python train.py --n_layer=16 --d_model=128 --n_head=4 --n_kv_head=2 --head_dim=32 --d_mlp=512 --vocab_size=2009 --activation="squared_relu" --norm="rmsnorm" --norm_place="pre" --norm_eps=1e-06 --positions="rope" --rope_base=1020.0 --rope_fraction=0.5 --qk_norm=true --attn_scale=0.384 --bias="none" --tie_embeddings=false --parallel_block=false --extras=["local attention windows", "shifted keys", "gated attention", "capped logits"] --init="uniform" --init_std_qkv=0.0564 --init_std_o=0.0 --init_std_up=0.0564 --init_std_down=0.0 --optimizer="adam_atan2" --lr=0.0031 --beta1=0.9 --beta2=0.95 --weight_decay=0.039 --lr_head=0.005 --warmup_steps=471 --schedule="wsd" --decay_fraction=0.823 --decay_shape="linear" --final_lr_fraction=0.0 --batch_tokens=[8192, 16384] --seq_len=2048 --doc_mask=true --train_tokens=88400000 --steps=7522 --dataset="wikipedia_en"
Each number is 128 + 32 x the weight over its row's rms, rounded and kept within 0 to 255. Layers, rows and columns count from 0. The size above them is the row's rms in percent of the matrix's.

# layer 4 MLP up, 512x128, rms 0.154, rows 462-486, columns 0-127
size [ 28 123 121 140  32  30  25  44 145  26  29  28 131  31  43  27  25 127  24  27  25  26  28 128 132]
[[155 158 192 172  99 161  99 119 145  90 187 134  99 129 158 117  47  47 107 110 132 160 150 122  88 102 132 139  86 120 119 101  67 141 127 120  97  42  82 144  74  97 110 170 137  67 167  55 151  91 100 110 127 128 104 100 138 105  98 167 123 113 159 108 137 129 127 151  84  89  96 147 129  97 127 143 111 114 155 161  68  81 116 157 116 131 207 129 143 119 130 138 142 140 142 106 193 128 151 167 145 127 111 138 152 115 138 175 144  70 125 152  59 106 122 110 134 138 192 146 128 129  77 101 150 114 106 138]
 [132  96 134 209 120 137 162 188 134  69 153 146 109  44  91 101 141 133 115  85 115  99  75 111 161 143 109  91 112 149 186 113 120 192 131 185 142 131 167  86 144  92 110 129 130 134 103 133  98  97 104 108 122 145 138 123 153 109  74 214 108 109 171  98 146 110 104 119 138 157 110 143 153 153 174 150 115 153 184 183 109 139 103 153 121 151 116  98 132  75 116 115 115 141 106  61 173  47  97 146 151 133  65 102 120 143 178 142 146 141 112 154 117 183 160 135 142 156 146  80 130 163  91 177 139 132 162 108]
 [172 145 109 134  70 121 169 150 148 131 144 133 122 174 159 146  67 111  95  90  84 102  91 190  68 116 110  56 102 184 123 166  63 114 100 147 120 122 204 145 122 161 116  62 158 122 137 119  86  80 145 164  85  72 109 138 171 108 163 140 172  87 104 143 119 104 119 144  44 177 143  86 168 145  65 109 123 151 132 153 124 132  95 109  83 112 139 134 122 150 145 118 180 167 119 154 154 116 118 146 147 196 128 143 109  97 168 164 147 120 131 127 146 154 151 103 118 100 188 143 113 145  84 133 109  85 109 126]
 [177 204 119 116 108  68  99  92 105 116  56 157 173 108  97 127  96  97  72 130 111 141  58 131 144 128 103  52 127  96 138 111 154 129 153  91 189 115 104 120 104  64  92 186  75  86 167 168 143 119  95 152 162  62 153 102 112 142 154 146 148 108 124  93 117  94 136 164 127 154 117 177 117 130 113 141 137 129  96 166 113 130 115 189 118 166 140 111 101 161  95 142  99 122  85 125 138 135  81 122  71 100 100 129 201  95 121 110 131 118 115 158 117 149 122 110  83 137 114  55 151 101 122 124  64 165 123 121]
 [128 117 181 187 128 126  60 130 103 156 115 134 132  84 162  97 139 108  96 148 115 154 101  91  78  74  64 150 115 135 126 114  70 115 112 119 148  77 131 163  84  66 124 192 151  85 191 118 102 105  89  94 108  99 126  80 137 121  96 173 171 110 166 110 142 140  88  93 113  76  95 137 138  92 127 154  71 142 179 159 138 100 191 156 120 138 137 148 118 108 106 181 137 137 117 112 153 127 111 191 147 115  74 182 176  57  90 159 135 118 185 137 100  98 149 128 160 113 140 113 142 143 101 152 117  93 147  92]
 [170 138 184 191 112 126  88 140 147 127  72 150 117  95 157  73  83 103  86 118  78 101 138 152 121  63 105  89 105 181 147  88 142 116  97  85 119  59 125 151  91  91 109  94 148 112 176 119 181 109 175  63 120  77 108  70 157 112 146 182 114 117 159  89 125 186 133 125 103 114  97 158 126  99 126 164  80 144 188 125 115 131 168 113 122 128 150  83 137 122 111 115 119 161 150  60 158  96  96 202 126 133  78 146 146 165 163 162 138  88 133 132  94 120 136 125 148 131 137  78 112 155 108 131 102 132  99  82]
 [131 143 163 166 148 158  70 131 100 119 106 181 171  61 141 149  80  95  94 140 159 189 124 100 116 123 121 100  73 150  88 146 116 101 144 154 119  59 157 126  87 100  94 139  64 115 180  74 112  78 106 151 153 136  96 117 129  89 122 138 107 101 173 126 141 149 149 120  74 146  68 152 155  75 126 149 135 160 123 121  81  84 152 150  50 135 147 112 109 124 129 138 105 168 157  87 207 136  91 126 156 137 102 125 116  92 142 129 175 100 201 167 116 112 138  92  84 129 140  90 109  99  87 143 171  98  88 118]
 [ 97 154 174 146  89 129 117  87 102 169 129 128 161  90 181  88  91  95 126  89  85 136 120  86  75  98 106 107 109 159  65 110 147 132 121 142 104  56 127 167 106  45 103 165 132  70  75 111 120 106  94 135 140 165 105 122 143 105 138 162 177  92 124 111 112 121 109 120 139  80 103 189  96 124 133 108 122 121 134 133  91  95 182 130 113 101 125  84 112 105  90 172 158 167 155 138 200 135 100 142 129 165  84 132 159  81 160 163 146  95 125 205  78 151 188  91 107 189 144 125 104 142 118 148 121 112  91 109]
 [170 111 122 111 122 134  91  86  89 189 104  75 151 168  97  84  87 132 131 109 121 113 145 116 133  44 129 174 112 146 101 150 103 168 155 149  99 125  73 141 122 111  96 138  86 114 111 153 122  65 162 130  80 117  96 118 152  70 181 166 192 149 139  84 162 136 152 175 150 143 119 136 156 140 114  93 162 177 155 126 159 141 136 114 150 133 115 112  90 140 133 148 146 123 162  62  65  52 132 163 186 144 142 132 140  94 169 113 164  86 157 177  77 116 202 109 166 141 126 131  85 113 163 153 153 148 101 152]
 [155 111 167 183 129 154  85  98 105 104 122 128 152  97 163 140 103  38  82 130 115 158  90 110  99  64 120  73 120 125  92 161 127 168 173  93 111 113 120 159  76 126  87 131 128  63 157 119 133  84 127 106 150 135 125  92 128  93 102 171 159 118 171 115 141 116  79 121 133  65 100 141 166 149 124 196 142 134 179 142  69 107 163 166 142  96 149 102 118 107 101 148 171 140 186  87 129  90 156 137 195 147  87 152 132 147 150 116 159 138 159 148  48 111 160 116 137 120 202  92 123 130 114 172 155 117 166 134]
 [139 139 158 178 120 156  75 136 115 140 152 167 153 102 152 121 131 130 108  91 106 160 138 115  95 104  82 141  87 101 160 138 137 102 132 199 103 108 117 126 114 135  43 127 104  74 152 117 108  59 138 135 110  96  89  70 139  83 130 203 166 107 184 122 143 144  95 158 137 128  83 162 121  48 118 120 124 134 171 109  85  92 159 124  70 106 172  96 163 114 122 149 140 106 139 127 197  82 120 182 127 172 128 164 136 111 149 221 165 121 172 133 129 100 161  76 155 109 147 141 108 129 148 158 100 130  84 104]
 [156 131 151 162  94 181 126 104 139  99 149 154 135 112 127  74 141  27  96 124  52 166 128 169  87 143 112  90 157 125 106 118 113 118 136 132 121 105 126 142  47  98  63 189  99  64 178 122 133 132 134 125 155 128 142 116 140 105 109 166  90  97 147  88 126 116 124 139 137 126 137 181 168  84  91 157  81 131 175 149  85 147 151 134  76 164 174 150 132 107 106 177 117 136 155 108 141 150 142 169  76 170  76 165 125 110 153 203 154 100 149 149 105 104 153  66 120 107 136 142  67 117 122 105 134 132  78 121]
 [139 113 180 108  84 197  96 117 114  97 215 123 123 139 123  96  92 121 108 116 168 170  73 103 138  95 162 120 108 124 134 124 152 130 179 129 113 112 110 128 104  57  81  97 168 142 121  80  72 155 103  55 120 113 128 113 135  66  79 138 159 105 147  78 148 121  76 104 132 166 120  92 174  91 131 162 147 109 103 110 123 133 171 127 108 120  89 140 120 100  52  85 117  81 110  91 136 157  88 110 196 173 111 155 113  80 145  94 130 128 141 122  98 113 160 102 139 128  89 132  72 125  83 155 116 155 140  62]
 [133 132 189 204 100 143 130 154  93 119 136 119  91 101 160 119  85 105  68 160  70 162 123  90  63  61 144  82  64  95 157 119 131  70 155 110  89  93 112 129  69 109  74 122 127  51 125  63 131  53 124 124 113  90  98 106 119  80  98 153 142  90 137 132 110 143 122 152 120  93 122 137 144 119 109 164 144 118 147 143 135  97 165 125 102 147 137 130 120 103 139 119 143 183 144 126 174 106 146 169 157 159 125 161 174  91 158 195 204  75 181 131 115 120 171 108 140 134 122 123 107 145 116 153 148 147 140 120]
 [119 127 151 184 126  84  92 121 113 154 150 159 138 120 204  70 102  88 105 115  56 153 164 152 105 130  69 133  77 126 139 138 144 102 164 121 111  53 140 137 112 111 100 138   0  84 136  78 144 130 141  99 117 142 129 125 146 135 134 154 123 101 162 102 119 156 126 152 114 130 123 163 148 138 113 124 103 139 149 132  79 117 155 114  83 125 153 143 136  74 106 150 144 131 167  89 180  64 147 143 110 143 100 125 147 131 145 150 171 135 171 164 110 129 104 130 150 147 131 138 115 153 142 131 152 107 108 122]
 [ 95 177 134 150 124 134  68 123 111 143 124  99 109 107 193  78 131  96  73 112  78 152 104 134  54  95 123 101  89 151  74 109 103 112 127 125 166  79 121 131 109  70  67 175 114 113 150 125 148 113  80 172 137 123 116 117 151  96 104 183  98 129 123 142  89 143 151 176 114 139  86 141 144 114 102 150 108 115 182 126  98  70 165 111 122 144 156 117 134  96 130 118 172 120 176 118 159 146 150 170 172 192  76 177 130  83 135 162 188 119 134 115  48 130 141 109  90 176 161  84 149 148  94 140  97  99 110  77]
 [161 123 179 161 120 116 124  94 111 111  97 185 168 135 134  86  82 104 106  94  50 102 129 140  73 125  69 104 143 155 129 152 147  88  97 125 111  49 164 156 116  76  99 117  92 118 170 101 126  90  88 130 127 136 122 129 133  92 135 184 117 105 174  76 111 125 124 107 128  87 151 164 192  71 133 128  81 178 128  99 101 116 162 130  87 128 132  88 168 128 120 178 144 148 168 135 166 147 145 202 113 162 115 117 114  66 129 146 183 119 171 133 117 163 149  85  83 164 161  81 127 122  85 137 129 107  88  80]
 [110 204  85 117 101 104 128 101 144 122 129 113 155 135 110  67  69 140 127 152  73 159 108 160 121 143  62 140 103  92  97 174 154 113 132 104 138 123 132  79 128 165  95 114 162 125 118  94 124 113 127  87 175 153 137 150 134  68 165 121  91 150 175 120 128 126 131 132 105 167 170  92 195 125 152 129  90 149 115 206 154 120 212 130  87 120 144  60 167 112 136 136 167  80 109  46 158 130 110 167 160 150  89 161 137 114 148  91 117  72 121 156 158 172 143 122 146 145 119 143 190  90 135 175 158 141 104  95]
 [154 139 126 178 149 163 106  94 158 119 103 115 125  99 123  48 125 121 105  83  94 131 135 112 139  87  88  73 105 108 117 113 103 100  99 106 151  89 122 104  55 135  69 111 153  64 155  67  89 102 134 111 104  68 108  24 151 105 110 162 165  89 199 125 118 136 129 103 126  95 102 101 150 112 145 169 116 120 128 118 131 112 147 162 134 165 112 153 153  74 141 141 186 144 155 118 137  78  87 166 126 176  98 130 145  95 138 158 193 114 114 100  86 131 131 105  95 107  98  75 135 131  95 166 122  63  86 125]
 [186 157 150 188  92  85  99 141 114 135 121 126 145 110 183 119  66 123  23 134  41 144 135 102 122  85 116  97 125 121 135 123 115  96 119 132 147  65 119 144 125 115  75 117 124 115 148  82 157  91  98 136 132 109 106  72 120  46 144 152 126  77 179  76 146 164  89 171  93 100  94 149 148  91 141 129  62 115 171 115  70 138 145 140  93 135 182 132 121 129 136 124  97 141 165 109 158 125 147 191 134 141 122 121 157 123 132 130 141 168 169 136  98 151 108 125 104  99 147  85 101 141  86 121 187 148  73 107]
 [142 146 169 200 141 170  97 132 121 105 126 127 171 119 180  95  94  80 125  81 109 141 136 156  88 124  96 101  98 111 106 111  88 123 150 136  93  77 146 178  96 122  96 174 102  53 161 134 116  72 143 145 138  94 115 134  90  72 118 185 164 140 138 140  85 155 109 119 126 155 109 185 122 115  84 171 100 170 130 116 117  96 143 104 123 174 164 127 184 119 135 159 111 126 173  76 147 155 109 196 157 117  67 131 161 142  89 175 175 116 196 101  75 115 148  80 118 127 144  94 186 140  69 136 117 108 127 129]
 [138 145 122 186 124 167 112  86 117 133 131 170 163 100 165  62 116  91 112  82  84 102 118 159 104 135  77 129  89 153 113 136 188 151 119 132 116  61 110 188  65 105  62 151 158  98 186 122 147 132 147 140 102 117 111  56 132  85 141 177 147  91 159 152 161 183 108 114 111 142  95 131 147  91 133 158  91 150 164 133 104 113 128 138 120 128 129 105 154 117 106 127 149 135 165  86 159 107 102 208 130 177 101 172 169  77 130 130 143 125 147 178 148 113 141  74 142 167 150  69 107 107  76 202 119 134 119 105]
 [142 139 165 188  88  98  97 140 140 139 101 122 145  84 140  94  95  85 135  97  61 154 133 138  81 124 118 102  81 133 128 116 142 128 133 136 166  93  93 142  79 131  59 155 158  99 137 132 149  90  94  48 137 127  69  97 173  70 106 169 150 115 168 136 124 162 128 119 106 122  69 182 185 119 145 129 102 134 195  91  42  82 188 135 100 100 151 148 161  95 129 184 119 131  96 117 166 119 193 135 134 140 127 144 130 106 172 170 153 125 148 161  69 105 184 115 113 142 136 100 144 124  92 122 102 142 103 132]
 [124 161 151 146 124 199  45 133 124 122 162 138 152  95 151  83 127  82  58  68 141  94  88 167 124 160 151 161 144 121 143  98 122 124 154 161  93 127  71  62 131  79 107 121 129 130 150 105 105  98  99 132 156 122 102 113 133 108 160 155 167 128 152 118 183 125  83 134 161 160  91 123 150 156 166 173 148 144 146  96 104 134 122 118  62 142 126 153  96 122  83 144  78 177 107  92 121  98  82 105 196 164  74 170  78 120 151 190 150 107  95 185  68 131 172 103 144 121 123 121  94 135 125 108 127 167 136 173]
 [129 132 136 136 113 181 210  97 192 120 108 179 143 133 112 127 125 115  98 109 103 163  96 151 108 123  67  37 146 208 123 165 166 156 161 121 176 117  70 135  68 134 112 176 144  99 146 133 176  90 101  63 128 173  55 111 169 146 161 146 173 133 105 127 121 109 101 202 156  85  99 146 120 135 141 107 163  91 128  81 101 136 118 158 121 102 109 143 109 166  96 156 101 118 106 135 138 164 169 124 149 150 131 149 117 160  78 168 143 180 105 182 105 169 141 139 162  82 122 126 116 117 111 141  98 136 117 110]]